config.toml
num_key_value_heads = 3
init_std_down = 0.0109
weight_decay = 0.092
batch_tokens = 16384
Each number is 128 + 32 x the weight over its row's rms, rounded and kept within 0 to 255. Layers, rows and columns count from 0. Numbers have three digits each. The size before them is the row's rms in percent of the matrix's.

# layer 6 attention key, 96x96, rms 0.146, rows 0-95, columns 48-95
024:143149182109134146115129149090090098074139106161112129081109146113099097154068149105105102110123091106081109114081128175098075133124106095112158
035:131141148111049077109131111107126060164168093087104145111128110181113065163130146155135095114118084151136148209148122139154071125104128145117141
042:116152135116103088116142128118118039126126074112102152170102113174076152165113178147140157129114084120103087184125091157170084127131132123119130
029:168166139131097134125046117165159147107187100074120143130169138073056172158092104167114077097106193133085118091107070172131111145099112162111155
046:116074145106123103127159130133122113193120087149142119179124142151135167141114173088099195153105057082101066129101100134146156124171147106117139
059:180152121127124164166067166139130161098119132152177139153193207084108117122112142167102107154141135131106152106144081095136110125105108159124092
046:115153126187122088167130083114166083068095102092111138113130111200153119085148124170141094114141108171122149190172123085100137104111135090131145
028:136080113154144086125064205144095117085136088102126088134174106167125149201090102129148119073155155141120085096153174147091157160159082118099165
041:129100171116112092108120125178119136113095114164121136107099115096125157157169144151150138079069162125195144118138180185139156166098113111072184
062:125068087163132137087123098136145147178123119140126129184146119123078140172120129163097177088099151103045105037134182124106163152147134092083119
050:094161125138107073137067146099179122081161102169141104142170137093192059154098146174115038130143120164047136117155131090129111120167126126138094
050:125140103115127156131138107142168148191170189090057136157076077136169137086094094148144152160102083128119144073095139036098155116157155076089085
022:154146157101154147134121083042176147077148117165061134108157140089163046140109173186117086122110115168088138147147134089190097132146146094112161
071:141086102101137140131095106099085155176158140081139167151124123128148133091160206164144135110046088105162161092143112189152091158128139099174176
061:191079072110180141143152116140139168177141149136096086127122111092114147153075066105124173128083105094177136111126140163117118104161123135056140
028:095166089127112106131084147134139136204141185148101124145130104145159092137176107101176157144165113115151164135102142111155091126098188132146077
042:158150120107109155127112108078149109071122113202166089106131182097146140134084121140099085156106156148115138067129100128103120106160104112065087
025:120065130169174138139110159147110113201119129088141139132150120181159136132178160100142182055123134119133102190124171138083156168155140120173156
023:104084149142125120130126062084138128164163070069157153096182145126136132109088090171103085089087157147128121092139128107106146150097116162095170
041:107063150128108122129180083086121109150084050135138154125089112171114155168122151113096167095096134105132179193131178161171103138167080137133197
028:147143171104148095192151053104176187080086078127069157061103147170151088098058113136135116107069129094093134133134092138126160121097109085133117
040:115209097136082154127095157151127139151102125100081098154157104158137059118151101160154156099076078167116074122136162093077086106121117109120110
043:141060141142163138126156135151136049143106161182122157165148134071149115161183174134193131103099103110187147132116141147160179166145149083113190
044:093174150097102123099122173168152166164116143130119115124143118145101107124169197133161094181142121102209056156160138146148093179109085149109210
054:066128123087151187119184109190127131170125146120127108158166146113041131182122146105154128144111123067127117113127098140173094190174171142164126
044:093140080148146145141118198169165152111120176101103098130153101113136080122185079170135157116169112144090084123141163057084128152146129124100127
028:098163119112123080103106175120145131081102091160166098092088129132084113143114100114128122091102156107075123070133189167087105158154082126122134
073:141085149136129119192165102124124101145112124100098136104100090147172132144102029051160172130081131086133199123102145178144116106134150127104112
042:137134104137104170149123106117173146148136141123138097178110123115100158129064107137129119169133116151053144121104115070086147146125140088107068
044:157096111112114104110144193207153134134141115148103124081120131075128099141155129080146132146159190148151110114107134127073165120123143133110109
060:160170117111097137128157105112127132098191141158117078158152132171134151111061080140136104123133146184103093174139130039110140110178130081069060
052:063072144141149114112129150129098142112123156066136148093079094099145126149179161091148104146159104100172142133129099185142131152111144145186186
023:133123106113200100138168039114143181104108075156096119051129123194195073128126140148117109085096179156139117169141153108169146171134071116113142
023:150075150135181211146121130182136125149111096118131142093162116160139110159093133049096134105078201121112091125134157127078144118137102119118130
024:114153110115075173118096166137122183062133210079129112153086084076085156182122120175150126090102141136058151083152155163128114175150131093137122
044:146155133160113115125092103140098124186091129160141117137123153137115157157135116154105207089102111108115139166121151143126119104129129144106120
049:137112116131144079149156144125129114121159155135099170153135120124121171130192134088145165127152111110178100143028130078181117107151159146088193
036:167091092103154110118140115125151106077102089171136097162162138155124158168097084107091125101161169149174104095115172120121186152112130144123131
034:143105080170108091089063126120161165137139134088156093149144150110136156183123114170129132055123115131107131121158174104135161135160155161080157
022:145088190115141132123101175054085094101154116158168132092154133104119114154049063093135115121149142135143171084090121100116141174153109131056092
046:129130130129115151158098133183141117146134118119169167093158139118117167088168021137133119156113188134159140087093125127143146160123120125102101
052:164131122172125162105135115131097142178108168128087107109077123106143106130136074144095108142099136153203184151151131167116138075106069137093117
045:068106128118118156162148106146154067125131137121137178116135067131164142118125148116152085135125117102110152132136137173121102094111125145170169
065:160104115075117168115086136093129170157172103128128115149120119140148123154130102148178100148112110095122166137119175155089117159124093140204139
061:131150166154120121142104166138123086071056105140164104077129187133157087150137115124133133104151151095181139188178073167082132084121157101156103
020:132108158143106093137077172141144168104118147113139146146130147078103126114126100156148149039091149088113130102153134078078115158116222110129126
037:132149119127102098092136108115150060161125082186168161148160171080104113132160198134109123172134180157112130094103064150126147062139148128139089
050:108107137130157096138149105126099170159115178082138132106122137130160097057197104116088158096154074105156107173124175101131108156084140129138153
023:182115113089051168132113183129164107095126182137111082133080153082103162114132164158149092194130135147202188092155120115160119099115153130096145
018:128168128142107136081140155097089069118167082155115101171143186159096094141098173118115104160118179160108139156095154178199104121150100173137143
019:135075190111141130080141111086175136134135100173119149132197150085178098109100126176135097121133095144159142127167118062133143160158117146087136
026:123138053115141114128103110154182122084151157184143141046148148169140086113182148167137127095119177102112104163076105114167100149168099139133156
020:171103152122154171144136161109143151150147087103103175105182118114121113066148088115095136152080193163125099129137150098155140148159115156159129
054:089153165139075124203047138143110119111137174094155123091126152084108136145135139181096076139119141084110173101132093115184095077140139099123114
030:142167154138072071140035168137145073155129150099134150149097144135089188164140132132189170111086128069110159184128111193122151092121147150152137
050:182120136143159137124105098120096145151106145146097133142106100140168135114110035121103143132079150142124141107195171158073184088116110141126104
052:139115129087104162120097119110150131088143086180133079145131122092095140161063139155154093152127204169122112064155139108114151191142103125064095
068:118076085154159140082129063102122129131127111115135098114089070183181112098162106092129170135092100081119133087146151148117189119108103125149187
022:094177111152135056143147033140156153183104104116107161150134106136159133126195131156158152152113126133098116174112087148151133073104162123188086
059:170064137184148156106082061128102148139139104132143127151160192100141150153129152171067077143123120143109128131120108167124130145129107148106145
029:126096147133151113117150101108070141198136121134146111122124121160167112139065135099126143171185042120176159158111115081116151125132089154096112
028:127128114145166192158101131066107172123126169110111138120137131159164067147103118114115161063131074099041126183146167088104088147156177092132122
065:173177134146090212116078161089122131076116146120147143098145182126089122155125084104109158133138174135127162135123125114139150084119128147123051
055:146157159145130113083164183149183143195157146144078099105135122128184038107083101076140152047106119106155090122175171120109117134157131160068085
023:069155125152153100102159132123114055117105086153185150076094140149094089110133108115110144142096173103128129136114163142109134092150096147142173
031:093192115095130111105132170136118123228083140169111136104115111129162101141167122093160151110131165131172143123159176145065107075166108144112143
030:145124120142120124127136067070156095126121116137175177097120150078113142068149085178094118131083130106111137104118130155122122084147132150092143
024:179169099175142103164151109148144074078163090111146126108143137177129126081118076124054111179128097125104127172119136098106178087149107157092146
039:090115146159156062137119122154108166086120105112155123122126212126099128178056144102143142135147125105102096079073122116129150112135226136115138
046:105127134096164109114111094196128191120105172103151099134149149132105080129113150107176117143131127094149077092085078203108155094126157115124125
057:120127177106146122143095119182116117117133135108135087136147163123097149111110196140126076146130148070172097101132077161150105097112193151122144
083:109113163014125127120113117183118121094103114119144110157124139144069106133095100124136141123084223064100100077149097181102162152117141158102124
070:112113156098131158135115141151090108117094131102141090111126096127118104144083141097149171134148166044108113137120100161105154164108118138125126
104:138157113207154124146096154115129096119137131131137131090118147121172143102155161154121099142135080152129149150127158028161118098126130116180140
164:136177129159148140125115041111079145175158135144145110150146106113168164053173176140088074121086101220142135138123125152161092136146125113171139
234:124085146155142150137122055114131125125167137121118123139113112128133148119111114095154111184173087065089108159134123112094170201131083112148104
253:137094175113124140161162036136130101138159106101120119139157099136142159157104087102136076197121154119132177134108085163144120149123120124114129
292:168117062147099159084090101090131134114131126147162151155143128131107145133137087146111177142037117131073159015127174120124154125139116129124127
256:176135122182165143149120119145152131178092133141114131156157174128171121124124113160072220128138107124101142162129121152125152112127119130073117
288:125174137075110159117139097138133119124182116142139121145144127119034155131086109102142146133076146104114088062114134026089113174174155126081101
030:109131145152134073152128075125148140122141150099120131076121079130158115094179066137171121144098077089153147150069201122152099151091124147113175
030:095093197102155100140161067097048145144119106123151111129092136125105136092068161157106119115116097137127127161108066107140145140122136118171122
024:109110141104184109162164096154101177130096104141111152148172097160158159139114118077105109142146137113160108154178132171165130185096049151123170
033:145173134183107149112089080125159136179155136131134162152104122137161075190133117131134206089158114155079154152079148122101134106113106128081131
042:152145126069158148129087123155112112080140167110147079138114156124075140102106161114126061152146122141192114072124096169128082123081129152100126
040:185158120140144098148175137085091110087133124133107115144125161155091185102199136125102079165113085126127148133117082128171103120131144128118115
047:134164112127138121107102107119126138114191138131115150196106104129097201116171179198109049086089121139123170148151119113169093205121127143192155
063:120128139186160113119130169137160096105133136139103150099107159135153156119113113137145128160132075093104109128131191034119164127121136100161112
067:081163166105188121122128035207107128180165141155127131153167149118121189112101156112159096167051140133142093114110111158176088137159156132163135
129:136153104238158121132123158099122122141138143129103136082122120125178156125128172131128134156166060163131145150118171052154134108137120090158131
181:107126132061147104097136106163125137108110125131139153153138148136112095144105102100187175182086143039081089092148146068116171139137127132123114
248:093162145121108112170134118096133085125114129132150152134141147124195075061215126142146100148101094146144163182153109055130072107141112151197126
287:143106139110120148149146100125131137160131125119104141132122119141152167135129048066165176228098127091142144112098148157159125138127119123128115
283:086120117103135121091127136140136133133124114093114144179150138130130136128136214184107090158181062061103092094120119096129074161130120125163138
259:126119131096134135134169164184139113150104135104116129120158113124119062155129146093136204131130112047136138069118101173143106150117149132160136
260:082151133129132141117161100125128142159113133139116095157132120130132123171103132080141145139192132166090109179108121065092106123176129119116111